Weights of a small GPT-style language model, trained from scratch on English Wikipedia: a variant of Adam for these matrices, 7032 steps.
Each number is 128 + 24 x the weight over its row's rms, rounded and kept within 0 to 255. Layers, rows and columns count from 0. Numbers have three digits each. The size before them is the row's rms in percent of the matrix's.

# layer 3 MLP up, 384x96, rms 0.154, rows 275-347, columns 0-95
119:082156133143170119125155105094147122136131173088136143080124138123123093130100074148143129163089107127136124151084135163121133174132127146104144119114132149149113123159134127111151107146120139105128148109208109125112144153108140131167110129119119148155112121121185124122085126086105120114
093:164097103136161124171128133142116088140149124132122095118117168131107122129126128138143108149152091179149116095135127130142097125108113143120164111111116141099141164147108129119165093141132162177126126133153107107182190162116076095100135138133103127152137129128168111104146159080138119110
096:131087178115145168106128152136124151112160100130109148119124136154130129143129165157133161163121121161107105123112107099108069135140144141067186099113112146128117155127099155126168120145139099134128143153132142124127124110141071083136120129092120128166143164076109108105116131135117099135
090:140112107112132133113163142140107093197150137142160154121153124145135116124119109119150122100118112095092121120151082153133105147124178087156187099133158121145139146095101155134117128099104134134093131091103101160091107093150152145101123149106122155170113138119130152124169140144095146142
091:117133127137135155104142153124101110130121154102150129150135123121150123155138090187136138111073127098122111127100142138116102152129117106100174146123136092128111109137109132124141120128150122143159082139162077156166145098141113097132156145090117172156159143099120174109170125140088181143
099:157114132152144137100149106116145091143142144156089144094116110159143114144130115174099147212135141088115142132145112139138076123119122143098113162135112135122112164122105126126151137144130160146138114147172076150071159136115121131099125101156123128117127148141141133111138183096092127111
091:117112139121183145109157153120076140124119104154117160152119145102142136156100115133134139159101128105131126100146115160120136094136171145150113158124118078118098145121124132112073135143151147093169133125152085116104171114165091124169149083108154120133129075132102107115140148121125163130
100:099126100117124098087140134159160145186068131133140150130135142153112126116109128176146124145107082105151132134128125127139126114160129084130130113149076124164139134107146106110159157113149143075180098096144115125098145157132145145130149136130113143176097132118105150097152133107126166096
114:119128141111124104119134159136184130124112129116141122152107143121126133132108093158148167150137109113134088130134154105116070125126148106141136165110085072151109132098052107138098118143145103154187113123125110129138153174145098165154128126133129113134142136122100120126100111138100164079
111:100145148119112122137136153124127145122142176098128149111134140113131130208148143150180134113125131126127070133119148123091071156151140123112164125140119096096113129173130113120135086143139129174125146121118114117142155149113092144137138100097156110110130128146153082115118121076107133075
104:128104162140153134086188132146106122101130129109131187085119147148128145149168104142154158174130144119144120148109151142124092144125140133105107119112127130139120124178148119134173124118186110081131094141158122103113094138137138093112108131122122129142140135093156091080117152109088117152
111:123137128137121108092155145118175130110143160118126120104117142098080103182080112134120144126127110138133114147117129132118105138117112128067118130140140129115131165163124112065204113144134102088138161126141118129191133134135115162147106122151151162128153112101154125101168123112133152110
096:116133129114147116169105109102120129126156139104140142117095120109128077144114090123153125136132136137140116107121176131095078143145134127131125156095124153121110129158145122118175130107174086155108168101167092114137175165115140141120110138098092188127144105127186117137132130090101095134
104:107104143122131110113091123108106087151143128123071145128137136153161134197110090118116149113119164153147104136119115155130100159082161131119116162169159121140128136154117101120109145102097091175098175127122101122127117103172100124121103138118138194124134151149144128127135127111100120136
083:097148131127142133117102160160137113108144096086108129142142104124098124097113171095123129136142121124140104118186129120153135116121123151115159152106103123135111164073109131074113131128138122141092121116152124126137164120134147134098136177105071172195161132120109164118128147118085106139
096:116133156118150115144163114072129138101123106165119155104128126107117099150124133099123167168159077120107155146130107150087137156126154140117141112145111150085125146119123106148160108141110103088110139133115149101119152109167075129146168110130128153122111125170174099127096087084131149142
098:118131114105173081065147153074091119142105106140128154104142096149151087121111123111140152148127098121160110127121140173138132134109134122115122159189132112132101116107103113127116144115120087092135104126143120140122154095176132138174143135094109156152117130104149128100119115124155105182
104:094131101192110111115133100100132096112146117089129130133081151104118145105108045170132153138114140109100141152125109103163133161087150131126172176125112143109105134122132149099100138100132136124151129162158132140154122105158089158139114118108088135149140120157121137114121130154118132148
094:110144175093157105127154133134125118121137110129143163117093091145152127122131130187104111126150098154129121168155113172100133144110136101137171135098110144147097122154104123114127132128143174123144095106138072136192135141129123093107131128136096166156134129113175149137156147095131121083
084:136132164133179110127128133126127178155132099092105099122113131111118114105124153130117124140138124175109137135130135177085083140146149164135155123127115092123084139116143173081098132119156184152117108095168111127146126112122102109119104150128132134184122096101128086102127138142085135121
100:120159127151159140160089127117154163114100121147139135149070100117118126149118094153119150169146081097176132123138123139105108112127153119113110155177152092159116161141101095123112098143177088137137096118139102157121139120126124162126134151125108143135119146123141159097093185131104154138
110:104165110157143111089138154130131111186162138098115119083137083113142121142162100123171115140098113113179096136112130103110099143095131139123157157128124117150136143128117124108158166131186115162160091122162156104144149106088125153154103126136132165171110122128123143113144101114121126106
107:110142145172165097101113132156124129168092122113131130134125083113098122126113122102135119147108116135147121140109155166155134123126186128129132139144074128096154157158089153115092123093150162113141120127113118131105140138138127150182133121051106146149117140144113104138122115088100164088
118:120146109144115088139130129115154149168118173098121165146113125120089086112136157126126152134144138136094095168161097155141128140108143112117141163158105104096106098115106140112141152156135123179124115127131158134150183162138110151163153121117119141143118133103161120081125104113076175096
091:180108165101172135110111126122110133119131123120163122155147098151086122114122115121146145131115100136143100118121110120107147121153144142050135121128123120129143153108124112122152060139148131119132125110113154132127188113122141133129155165085119148140179179071149117119175121117107138145
092:082150125145111095129100138146070118131151138148091173109110096134097104169115146144184137122112107153118119122127135169129121121127114123105154122159140108119131111164107122115141141102154118127168154124136086120182112117111128170161127101096091140149099129117176147125148098134106165165
099:093163125149130128119142117109116095164151107145116131131147112078100131118109135101144131092096129087147125116132143159137080123072171081142156135143137131134138118107115114084125157132136158112132101124131110164100121164163155188139153118119144189142130128113114108132177134136105114164
094:077130136093122106146158159101146135125180181082091101128158094088070111148120161132139136115125096145124120125129146121144124123128118106064121110163122118143133105147125156134126132126141127130131161181155106120132155099143114140155112098127147111128138139079154097108141157127109161157
108:145130125141157110086080126135093105139107136131158158120132129117104105104125133195091152148092124102139113142154098128107101131130157089124149100116126142149100152144072107111121123159160136099159142153143126141146131129132133171209113128120131146132118101105124122119164123136169119083
102:134113162175156095074151126147162111148105113126093133085127127185119120150148089115148117137104116139120144161135116134100100113128137156087141151124139082154107151108093139127187098136151113080126084141138137138143128117135154112126144118113086151143133123109111133114099128148099108179
114:110148127122126095124130133114148100142159144138135128117092121112135121199130114139141118138124107147119124079109137103111151143082144099144107173114141086172092185168116065110187109157137101129160133108109126148145138148129128127150104084138125157136149148141119091119141164140123135133
092:121118146132093136082159123147131134142107148099124118139116127125123120172121091115125142169136102114110151137146117149107083163124189132128157093107139144144142180120162159132133145108118169153078149104121089077093133144101146106130164115099128167137091119144180132127127138110112117100
081:143125140114124135148081123167129134148108095148143174115148154110120107137154121153127178190141114130114101142079127152137095137146129148129183106133149148084122166162112137101104129103150116088136129146114128084149134154132134104100151101099137116136102115153086095112109146077152112127
079:166140110120106174147165157115143127118137141126104113158162168154110097142126152129166127150124149121075142119179116132146146133142132122077145116081129120135124166124120152137111100133180152117122127109095106113107155136142112143118137115099089136188117118093131149121175077111113094118
087:135134190172134118086143131147144121138095135122165130123122106159089117150111104157145159155135113113164111159126123144081098128130173151128148117193133083140090148139110133118154107154161146087122101151143081100112136132139135120090119147116122125138125089091133103106123163126125159129
102:080158131135133122114138146097116126143114135112094107124102114096114140137079100115120162175148117148184128121181138117135121153104122109152146138124140112101110155122155126149083112143121127118102147145091118147146155176170066131150167116119157104114122109089128113114122145077094110129
107:106126154117116111091131123143152146125149156090135106118103118139114100166093120110170189134107120129162082155076137122168105136087114107114123168130145095106142124121103088118149158155096127100149144151163135149116124146128064151135146144135140134131144140092096152108128137121091162124
101:089138135137159141149134100112134132161154129131096115115123108121145088130054109124105132152118111163093112143081153149101109151117133102130124157126144112105112162153093170102126125167102144145110125139181126077190120135103111101118127130125123132140144102116158098139122116069139138112
104:161142143144185106127123147094180125131119117109137151093114111125137145135130121136146156160121108123096163134119119120101134143152119139119129120114088108130126160146124132121160053137158150106106184101131126134139161137140158115114134149121070114137157101107174163124086143143087152090
096:109094125122144135107124113144151093131147103093086154124154127172108153169111103126178151141152128117124081122097150109129072132078157148125143109129131108128101110142120123095149110124103132151151094136107086142118127136186105112112149103129101172148136167135120091113142164123111116166
109:143151132137111140102126155080102141153141176145073166089133115066113098150130144181108126147135164121144126123136145169126115122073154116104153115169133138112133143129140128112143157083146164116135129106148070120144135162122108148141108088141130138164118113141147131108109129119098101121
116:129121107123142115136176144094155121148138156103111172150146096121139113127116121165123149099114119088138137102116139156068147146133135149107117188148107149070101134131100107130141126112121109149156109158108128112136187132151115132125119127101119175121153121134119137099119105116070191134
098:076146170114175120157142083097093153130110131134072135093145121110095120131116089140145153160127135125171147149131130118123081134124109117091161149118108120101127122143134128127120081117108130154105105137163121127153156160110069164139137123141108181170132156127136134145124106106134147105
101:161111138104146168105144162104119100104130100142133144128145132168134091119150134121154166176150098099130132110135142108109111145127128119147131125114128063170081157103098116154153111092113095130167147111114123154104156155154090157123186154146106150120123128137141121098097121083113129143
106:112150123137146085112202134090181133154114137096101146106122097119117093132096100162118151131128100141166162113152135143103123130129143135139137131171104099154125141118125079120140125126079139092183105144168102129161129144156101124120137172124123140135116128146141099113132109104121174138
081:110131144105134120118136113127120144105154132090125126107139083138167123128123156107142150156151153147105130136114128160067126132127140134121172127084176110097124158162122135129126121143137199049147150138141095097184126091154142118115135102095120134153128130097146115141118122153116157106
091:131131135129122096081145114129113137133124138099147149169142088150122135166108101158126122110119102100138158149177117098076119119128183163089152115176126140120127141125131070098137113109105135124181094123155120151179135120155152115090155140124125141127126122106190117129116148120132116140
091:131149133120161118097133137109153089131079120125125124132118086174109134140118157116121151171122095068133158165149137132169120140096139118127139101191080125169112106100093138133117146089152121096172110124124103139125120120168107142148122123079091124130143151108123095115137126132140099112
086:144104118098141153116168120116101097186159146125128109078175107131090155162101102132118110134125115121125127127136091128121099149116123109102174139149154098139111140107127138153134124155110123104098096138099097112132192122137143132130123161130106159182104108094124147140158103080151154126
114:114127158149131131153140142066155104120133121124113142104116146131095096123106166155125156118110135100093132121104122141100122123164137131135168138121133163151099119179086132085113123093200107144161114104155129134148177099144141134109132141097107130129154114150137111100129110125108146060
093:103125158164107102114179136094115120139133121130140147137160108130127094155110122130169135145138117113161121094137091118143148118132175169142114117158112051133173127125148159113098139116178128104111131144133137144142155106118089139135102080078092126161127106121136128130112098129092102154
103:108154115180125149118161169078143089152106146114126182103118096076130091147128099139106106150155130148123128163132140129131083174163126121131122106145144133128139126122112113117125118129147153143155131099161124081138125123090097143157133119111092120140090112132187106096127130114158159106
094:122117190125168160109157117134130126171111120091055159111106112146152152122119113210140153125098140148135106127095120122135097125110125140119137139117149104135140096109118149112131107166201127136169105107160081129111118136114132134125129128121118135175138127119138127126114125117111145093
112:095134143143127126145118129098120108184169111107090133114127100134070092151096142133156129125112119131121094101124157098141103133120133103160142182116067082137145130092120138126146150161155117145140147146140144120109143151105081157128167121139138161129123162127144082121141148134117075132
089:142136125126136152135195161119166142122136155127151124137146112083151130132170123139154123132142104112134062138075115101074100138141095183131173178138134125126114140141119131103137111135153092162130113146111123092147155108145155116117130108128104116141143140113145088137163144148108129083
091:114105124126113130086112142105159135146152130097147112142120164106127138119097121137137130140127151148134083140145152112121104129110137104121143149097152155157137176154123124095146106113141121120099167133203070069134134124110100153110126148121126134174180149122109078134104132122135180115
103:174118108125147104148144113104156147106101106113161175160100120103170108133070137158155158121077142127141132154147148119084095143117175131139173123128137149136128170149086116117108150147136094131129092123156161130145142147149093098131128149132134144142131114124109102099106096137117133085
105:146125094123145153120132138114118099120163110125090138094147103123104059158125165131179127148089134135109093129146143152060111138126143126088123119130149149136129155130113116127146127126154125153130154100156086102146172146167122120112107146105075124123126111166145111113162171145105097134
084:104125160150140082147182165127142142108125146108108136121108137121111120183110149148147155145174151121129158150120097129093113128139127134085110114127140116150143140150097125112138105119130077109146100166109121120161107148202117119125160143106104131111081131164163106086134138103132096133
092:137112154153152111121181135114127158153144120142098086154124124115102078118108101104138122117115118147081117113159143102120143136148139139084199136104135139171128118095121136098134117117123132150106080129141142144175155094166148117118100153093127149156166144107159120097149089144118132118
103:114128121129160147149144125099118091130120149142157150120110151163109082109111147116086148197088097142174112172122163134099081139125109117128103139155131054152139178119121125141158132140117097154153134130118093099122140128110121126102131159106119162151146092135132121112120125108135114153
086:103158144128131143125145133134122138122129149117130126150122135120138101137114154117174142163152112112120141152117134136096135145090113115113156164095115126156119127125121122122116082107167155058122146106121131074129113173164139167102120085086084123152133145111128058145106124172111168104
099:148145139122117076093141105157164082114150132098145131146103117113134132151103112162163144149101122070125113165142154093136156113137145076150130136137064142129120132145128075122128120100127158114163109144121117142107143106121127186141118105106129183133136146161144115143157122112102143108
098:157123156164121146141164159099082121114163140132159129125107136153128091111117129108144134136091145128103116157148156146101125138127116168149132180105152130130148125124101103111148114139188161162137124115148092103113151116129109096081121095069136102128119180157119162124151136099131137093
093:095104155113158126124172107110079121117126116124167135127115143118171136137089130140137145143115134142158088128137161116100074142132190129103175130131136131127139119176122095135119153084149121145140130135158139096119121104132137093125117129119099121191139153101125136108130077111126119065
093:124138118097139149136191139111087084143126114147128122139146142164128049102131100104112159102102154132103137099168112147144156178136134146123140135111159109163155132124104150110138142162157124155108108132137112141154146129122105163110121175128138150155133100118150154101117104085094106138
092:150133135107130130102138118121141126144125151145142145088105104119110148120126109149175115104096102127131151174126144146102122137169122117107125118096135163107089148117117108127107114099099134124175155193117171161148166103135090097151128158098097123134156108113182150119119116101069152126
093:157078156121135193090133171100113103129144143129137137149160139119149107152117112180124159157097122131120092119139120130095157132152129138108200121137121116157134138177120127122137117089132087166126122163101133089108120120110113141105101136105140137094155127114092136077130143129119149129
087:137104155142143109096141134123162126126110162091149132127145080103133139166106155134161105133122097097086115117107131152145113129130115159115118167127132135106092143144142149132092133103092137080141155126114170160112174111120098121136097088131148186143153118125158096129117087096098146086
106:150134156143134107138148147119153137120143163150077147115128131121096074105105161083122129149176137111093121116125183125086128128155158108130102142136102097135121167113134135127122104100146145105177156119124134124155176150107099120084164096115097110148134126108149100112102142147116123081
093:136093130098183110133114133099070130154120105156154122152132099087082135158068131139171147135136107139128111096145152125136153118093149131151127156148113081104139148150144122129121082105155119126112123153138077136128132109144107160119176129157144133123163118135128118099140094106103103153
089:130168127128134102111117166131160124119188164105094127135159148087148103128121117096182122168125107110143117132103137120155093163151101162095170150147149140132120150151115138140112109124128109104127116095157135101075115121081149156125112116121112155183115160108108095137146111129102131146
109:110101164149137144101122139143135141114128157098137148123095107083094131156112107142108124111111109142159108150106161153139105169112111103113111152143107112128139169099113115093142162123139141122179148121184133075140134107137092156163109154153122151086123152091128158115105146079113166124
# layer 3 MLP down (transposed), 384x96, rms 0.114, rows 275-346, columns 0-95
118:114121112152153131155135120128111127150115098105121121161095123156089110160106156139086090125103109094146165117106137142136113125116150175132126162147109158178142106109142140114116127122140163166141105166113102098085134180120147119128143101109110124097066146192117146128146143151106119110
098:123083138108113158141129121094074161174073152174130147136164115155151137138134158120158111136117140158132095122109145110098132141154141090155140135104096096123140112115158149145084124151119107117126108082125150135120146120117087160090151152103146138110162139133142115112119119148163074149
105:111172128149124083109132153128138130163133119093112113091138131074131139088145143119096105101162143136139142125145125142107117098112123183124146157145113073136109105113122200173107104100128152138104133160132132151137132098128160153128145141094147108112087142151157099161151097135133110121
092:099136155160125116143097166121169167100137121123120154107099137092103098146104128119096121109150112122134140121135127128110122151139116120105061158148142115086114167152131092139147141137074128072144144172150164119129110151134155117165138137163099102106161140137104111127107142087131171125
098:108138134116151123118133147096120113165111140109122130119101118101136127173117129179133159152093124126114087127135130138118118157130136125120164151126100115155118148163121091087138136100140130155138100164162102143143156144153101126128174130091093145156137136103133166050157125093086157089
106:163151112093130126116139123146150097143105124099118139090124088147131151126130146143135132103127123111143119124120104178160167104110122161109133098143095140152095147146147111134126143124136094133168138096145110131083165165169171128068127101093111076115139118149131164105102174155143131099
077:115146117149064128110096103151092156126129149171160132127137143095160136132122167129128106135139156094147108096138141115134166136111129185124116129136121112150085157147160165119141138117127100141122162145079120131086161101068158118130127128105145149128087108130098081140133129127149114162
095:100170152152115113124118102127193107122151158106139098157171120137164118105161104148095128138160141154134139120097079131101138106134146161042124130149123130123144143121106143115148114129100139090135132121124108129106160129129126115130097141132085139103181171118147107101128135114092132149
119:126123095110115171168109144129110116144148115109101134148069094110158184120114152139146134107113157101104135120141127152118139086124133135089124147132169137119130123151139105090163138088151170152162131149132076144138153150120090113124128114138138085168150141137099115066123107141119125157
119:147118188106165123115117134134141170136129160110136140130055147186093154154096124132139148121141086129148112077143108101119132136100144143141089117131167125114129141121117093161131124132118122102099129146108169070132115115122102152129085139158134118123136178161113149115098133120108133123
102:127145185133159133149131156125136149150102149103093132129187119157119129124152075161142131167134145152143120128109129125122128124131101110155138129099130114123138123162105086136120102100111129125139126141121094153135141134115079142143100136137098115167200075089141100098104080100150108145
118:145145159146107099164123154086132142143151145137134123127119106135061059096106156140138126175159106113129111145130086149136120108121145130093130123139141126121148171143115126103148152133120141137128149130146107089111129113113134090129141118168086160095126126142147113088116142123180078177
082:153128173178129116096173157114142129129105122131117129156115139146077128111103118143187157126108142144124150130089111074116168126158142120153148159131110138165163111140116141111158122143169135116111126114103130136099115138114135116111156137123129119097079141168092081127130108124115107066
102:107142134128127124127149144145109124115134139134147128163144107107070118115161074106160149105162112151135130112135088118125152096151113131146140103093110106129181177102129124119143092128114140089166116091173153113171144128070080126146140153148124153167130101113126112094138150133120160114
079:131112162140140107138168144160150154132097102125148142110142086128128135137136114132144069105137121152131107157082138116102120187160086148137145123140144147092169098135119137197112079122103122110121177128111103155121140139132124119106113093128118136130123117126093131188079137134137129116
091:106113099132098147126129144156129117155111170136137142119125134104095139108110099149141138114132187087176095114116123103157128141154099108146112152105110151129099126151141123088101191156171129109113108126165087103126137136127144156165107125130129167116150147050129159133130129121118097128
098:164114105120129146095170107119135100107127126118110131168161110176137144151126107170124121136125110149112084114099106097143164168184129142155172150093116159124101159151103140101142101095125104117112080104097122144136113127142143129094144087110169121133128091110166126141147148152118153126
097:137139123183106121203084128152148141144166122078131108133114142106142152128121184106165133122124124150122081152118132154127093094108136118118110125094185115123137130129147110155133111128163123148153102106137104113121078164105112140125122158127130111127078106125144144140126108162110094152
091:133176138103116120125100081133137166134105155114141116128136120128102114150151113076088077142136114129090115094137111137157102126145131156127110131096143110154157122112171143125104138129117113152122134144112150185115099132135198140124108107079139128103153131107124151188127137135134118183
076:153126142121111105128138141106109122111119130148166127092145123123116130130132116126130121152107101132114149114172112086132141141108159153144140155109103168123163111089101181140126154117109097134123164143108158130105123132141130130130116092099211073118167126112118077160152092122167095155
092:134122155151110125131152129151190180126131147135130120106131128119108130064136141112103118136143080144153115106097105115138144119124126115111114138135079105125155109149113104174117144117101153144149127148112166117080143139074108103125128137192104118144141096122099123148170111180152118146
114:180116114122132124118121130092124126144123125121153126105152081105119130063120131121146111142130168103153167149134101134108081113133097150145116183097100147181129127107163116088119156143173137134107147133094130159159144117129140141096098150140133119188122112161091150124130103105119126145
094:140140111103101109144139128099076106073150115136155120111109129111113147163108080104130147065131130109153113163132120129114143138139111118126116164119127162143127122081168142090139117127156140136132129153105131139114145109094137137108167129119176138137113145091141131207163086156147144137
132:097147108116116092104137149185118138127181132095106085135144134143145097162117101143120146152131136180116078108124122123103137166107121150124127128133170127112133186114178116112190153146125101145132120120108174111120102114125094132160138159123137124130134104090137134096126102131104135096
090:145096109118103157148131095128106119143138145160140096117109127135145133153119114146104142119090150110100138120144127105122150153102114110168132135083134152107137115103166145162114174121127094144117124151109122170101118131102136107160100087167139125155144134133084168187071188146133120109
084:116114143098163129126147148146117103104119089104140123154133128135128161102122095148116144112148090126132162116157109066136144091123131126131163134091126174167163117083141144129126130107152095140134106122140110123129117112158181104096108131149186148091094136142130122187135122137087111160
098:142133156144102133142110127131150159150121187117138148115162147163100135119138116122144124109148136142078145119064130072115156125156102108128143118072126146122158094114136159179106092119120134140141166136119139100157129120096103118107097139124145141126094133142146132140123074135155161078
099:154092150141127138101096066097101108133115132155156103124115156152174171102126137148133112130128152102106165137137143143127126091126176164106103095148140158129116157106130092138127094099123138150146146103081165163105114124126120090134136154142141088170117102117093117141143122162136113160
106:082159100157116122158141121114159112180152140096049117134147128128136103108117110095180123139126140123096157090121110124145127112113123161126131128121136094109127114114141142151142124150127126131102135110158132106126138144153139137084193091112164107162132122163113119090136136115108151185
092:129135094115159134128152112123152146136169139124166156135153184092138170146102125123147154129151152149154146120139126109086088134147131144123150152126112077134130135139136140075134125080106114105136097109104111143112090121093075150086107125117164120175130141125127154098147129077100125129
110:128098124171113160165119130120107099156108144140137122101109121090104124080136148121123108112136178110117082121099116153165157121099130089089118066113136142111137092135146140142129138137133143162140095093167153117117174163109128184140102120111135129107108160144149147139118119141151160157
090:157143142100164126097149141132177102127112123137085145101136129142154128161113105135104105073151085184141111112126130103157139093122157125114113170111077136118089145135130131114152170127133127109147167128135119165104103134173140166103120140154116114094136104132090137145108114101131140085
088:077145100161143130120133146108169114129145163138072104113132094157133170095157142106128085088110106119112120116112149121138158144107132119108123171113115130181168136102171151120142128135117153136165113144105127118120161104136121172135108110145146103156097127110126134122140096178100082138
076:095157135118137090109120073161117189093106122121138160126141098127152134146145138137102172102131091163141132137083090129076116137118133114150104152134141112089143113121125159169154142147092120113124120132147153134167115115116102123142112144149135147114124124100107106193095149129152173135
109:102141159136173112139148130107138123158134132100122135108128113095132094149116157137132160175122137111154102156099124145118113176123158112105146166148119117162103157165109108090142073135122113107139135108156116136139134142128102142116151104105087151174145129116152113071116169071092129110
092:127118152138112126124169089143076155152125146139139113129135134146144137121164129102132140124119153160113126156181141133131172085104140118072102108158102118122105150153135152065120129136126195114142081147138134106083128132134129112127144155121136139159149093131120121115116101095148075103
112:134094136110082148163137160129168143107122091088131155102133152153123119113101150112108087115114133129092146150100140102092133149099151137083135136125091138136110172140093154104171102164155119075138166166131129140135094125140098104153149094132130150140140151098164142105147148133152127130
099:157171143128114133075112093143169092182133114113142144178128134122115132134147122094128136071106122129113127132150145118160145128181139166113134153102128116152111118123129104112127111110149151122124089087154110125140153150132142133103104150114140108118073104160096167178122116132147086105
107:102129113131122145114179093110093137124117112096075137187160139124129146109135081161163152144100155145132100124139126103150093122143134153109088108103155144129186114102148111113089116103114128118171118143119154151128098111156158118114118128128157136117148151160111118144165101148109105170
103:129139121145131145098113121128139078150134129124135135191150167131098123141133132168106135135131125155105131112106106126099109098166119139137167105090134134187148170148101096117109126194116135143126105107149137101173161145161091135080106127112086143125114124123135132112140105119137094080
107:147162170097136180135124144110126117086138162154100127110113147100153107094168097109098140135086143109143131127153141151157111133082119118125195157131128117146087136097116105078143138100127138111123122136099115145136155129127126157114095157126146113126136194105112152150094104117152138129
154:086151084129097131139129184114157093128130107088118150124094120087104117134157126153122169125124100069132120112122116156134120127099106132136127127147117088171148167153151086138143133126134119140148160179135132164128130149135138153143120162139166134133155082140101134114122084083108144120
102:187154118140108128142169138101125128097089133156123160174170113167154129124137140100130123128146127122115096114122146138111135101116174143104142146128108100099177108090147142117091138156130121140107099106093109135098110088150141125094161107121169132106137087141105141196129135144140112125
098:096102093140157152095136089175128140136092138167124104103150101130132139135156114170129112093140135140107166098100080121148127146146129108090112113105156177120115137155148124101102157140173132122124111195120136129143151099135127137158074128104132129123116136132135172163121101158120103131
109:082169131108130114163118118090125109158106096120116134112100102184147113110132178137133201115125155086135105126093142156111139134129143120148120102148138139127099140143126159167121110128109115144172136146115119156138159144149082144178149123091110154121124136148114102097127102092101113139
078:125142114121123113117138130124099096099121100142129115162110106160121106098107091129115091090110107135185141124178109138152131152097139121148101138123121167159156106091137155100125144112146102138116109124122108162136105121117163138143141129145138142143116136145125142233103138152087118174
094:110107109098090131136113106104105091079131113100099130134125162143132135143148153130138099129128149116128138127116108124112153078131108115165079145111113164135173129156156112136133129130164120182072122127151111165145106149133127121087148117141160131067125138142098148124181143147145123176
081:127086120140132120157156119117113116142136150100108127123164102124169166163154153118131087117138148155103143169119150162136129087121134150120109116121088108133147147169113152119132128120180129122126113119137138114126100103122099158118077111084116156146096149142161089115147083114200155122
071:113126157115128107127123120124143142114098155075127124152153173128192104108135140098126138100145144162127122110112127082106129120160166145140101129088091172107148116143146147111117124113157120144169123101144159089106086136117128099121136128110191095095154167132128114131116145182131122122
121:091098157166088127112147154083135119126138125136139088155123120120148122159141088101129088149142113182084135128105155089106116130116121136104169129117155077151127136130121136128142113146124120124154096177137137156099159105102115149137128106114134153145099179097171111133163146119129167105
095:131144106096103128116100093120124112110146141159139112152101161160115159109120124106131120124131123128081130112132129134089100138172120158130147137116152150137085148112128107126200166097068133101122105091121138109129165123127176087099154153119116163117145173123099108150154153134140154150
108:166163142088070111118163127131168121138112145137140100089135188111154109142181143087177144118113149168114157157103137083096104113133120150097099109111142171119131158105124112122145126131123119106128144128120167103124086134096124114140135125104126083125129136134120113146140139123178117128
087:132114093122111098164168146154140144113129128146121136125115132144127137102130129126115128118181133129109166109163135083125153142093115141161159143127108081133137122142091136144160115101134108138116127118096167133072090134149149142082111093173123133139171105127144118058152122145154090164
111:100138089103136110154185134121109112100124100157131153117115090124122125123175092142143188139156107111106173139128143134137116125161143143134098155140111110117093154142109079090103111092114137124132173101136162174100132175162153144146082130129123101119136103126121159107124116114147131133
098:065106160141122128122109105168113126157126137152141131159123112147067132155119105119152154127109141129127151100123128155158145130121174099142103092169149099139119152130109099125122142175110166129134145117154124148102083135151084141132121165112084174128094119154104137078111121142127159130
090:152107082114100127155097078135116080106124096136083145186141139111161121118112145126125134151145143121120138105132115131137126130160128112138157103119142116130123113118117126150183135158114105126118093107079145155144143161098148074144122138121177106097163102180112159164133139153116120152
099:147103122176137164128135118122125116146105098157142103180159159108121105077120201139115121127166122135138149108113131103112129114100139163115122135148097129136166156123145149121133131155082107113138127126131131101119117096121099136076146163122178090135089128151118073138125119127168120146
118:116147150129119116110183139138147107105162195101089134101119119094124097144104137138115158081170103118110154101139121162094152108142160155119135122144145114130103176141113105093124128134176180101116106092100123124119121138186122151136132135136080129114116132117154106103131128144113143113
088:153161112103151139089082138124130091150134111118175142119128113146152168104169103116112099118065115136097111132126117108167155127126122113165124095117090167116094126125158120160099165116125147121133141139149113129147151123078129117145109128190148107136130131116113169149147132147077154132
092:117129099114110138135093127134115154102087119120132123078138104151125158127148126158083131121090154124123149132147125111170091115128151151115088113123127123121171161130133157168144168136143116108101176171111130119100149157122114120143157093174127146164097142062103122141135181114125118117
097:106100127111155120141128116172182132140100132145100136153108124170105123140096143128105133110159119099125126116087098122112156094089167174120134115111097153096131115110168118118130150155111160110117135110106176135153171097158142124162086142145159109128117138165145159097149108126130081134
076:148137114123109139105120150158129128107133081132180092132125098123128110109142104164108098120093099144152120128124150137143145072104131094120094120108123169137168115095089139103167148134130142186142128130124118168098119139132142128132172140170096170115138134109088144175112126100113154156
100:117156119122114167177104168150109152089120113111155112148119111127146123116105108163112125139146160105134148114123107117155122131159105160113125150173144165168145107110124111086142105114140111173131088110121134134129127139119160104157142165126111117099077077174101116130160134128109067132
093:066128128103150124088120150160141120171139098089121140134195095187116124148150125109114134109166095143138102127105124122133127128141130085117143095134114131107116141137178143154084134148105117109133119113090133163119125149106124128163138145149122184107152113102147087140126141146132105161
086:124145113156102133110115155104115118143125129109090171119154136142082114094101130132117131165149115115155153105146105140140108098090167134109088145169149080126113146118158125131133088133126122094126129142106087153151149142147143138119161148142170136152170094139131123063125104119094155178
097:096147115158131141107096092112181145112140128100131110110120087105118144142117133156103119155157114119106117140117149133117084131140094126122095161142113117081117125117164146137145154124128136138156102132133133140116086160160112103155153078128107099094141118167118120196118172136181149159
089:130101117168135124168106082130109112119093145128153112144166113139131126089164137127140138141164180157105153111153125153134116114116136156116106114117101156145176112108169121105137122138105111106096107098128144141147085127107109146110151172171166144093082130162112164127113107099106094127
073:137148114126109132153128141090087104129172135106140130144142138111117107149109130102114137081149115115124126146139136097169106105129170142130056146122138148116123112093095080134077139138113164161128117171156146130156102172118117122120133092117125121179143110180154111170148106130135106129
079:129116095129103138122114103130133147103120131137124091090104125158075164128106127164134135129094155147145143115128132114130096113109133135128101067110130140177170124104194126132110132178119123163115123141122147147140105121149153143086118149173122131072145133154131138129149125134115087191
109:089156109111121110149145145149143098164135157125095103129143087124103166113144144156137141111136090144122131121121101142118100169106074119121145147083097134111147146182092090097097155159108134154109154147126130129116168101138145130155120139130122174119169147138150109075149115120128092144
085:096162083084104138153119133102106083152175141149146131163123144115148123101137139155095146162138151113145169098114139132097087132132080139158144108154134135114107141160152141103132119108138118130091102122104156102155107098088160121153145126113095152138137135150123141120135126119187141076
078:132133133082178123116143119101094115136084126085158108131135122141132150077110109141128182097143170124128148132120070166099136164123171116116112095104092120132146118090152131116168154162117139139164135109126142149174135119126087142131163129102100128099123141110139126134134157113147098147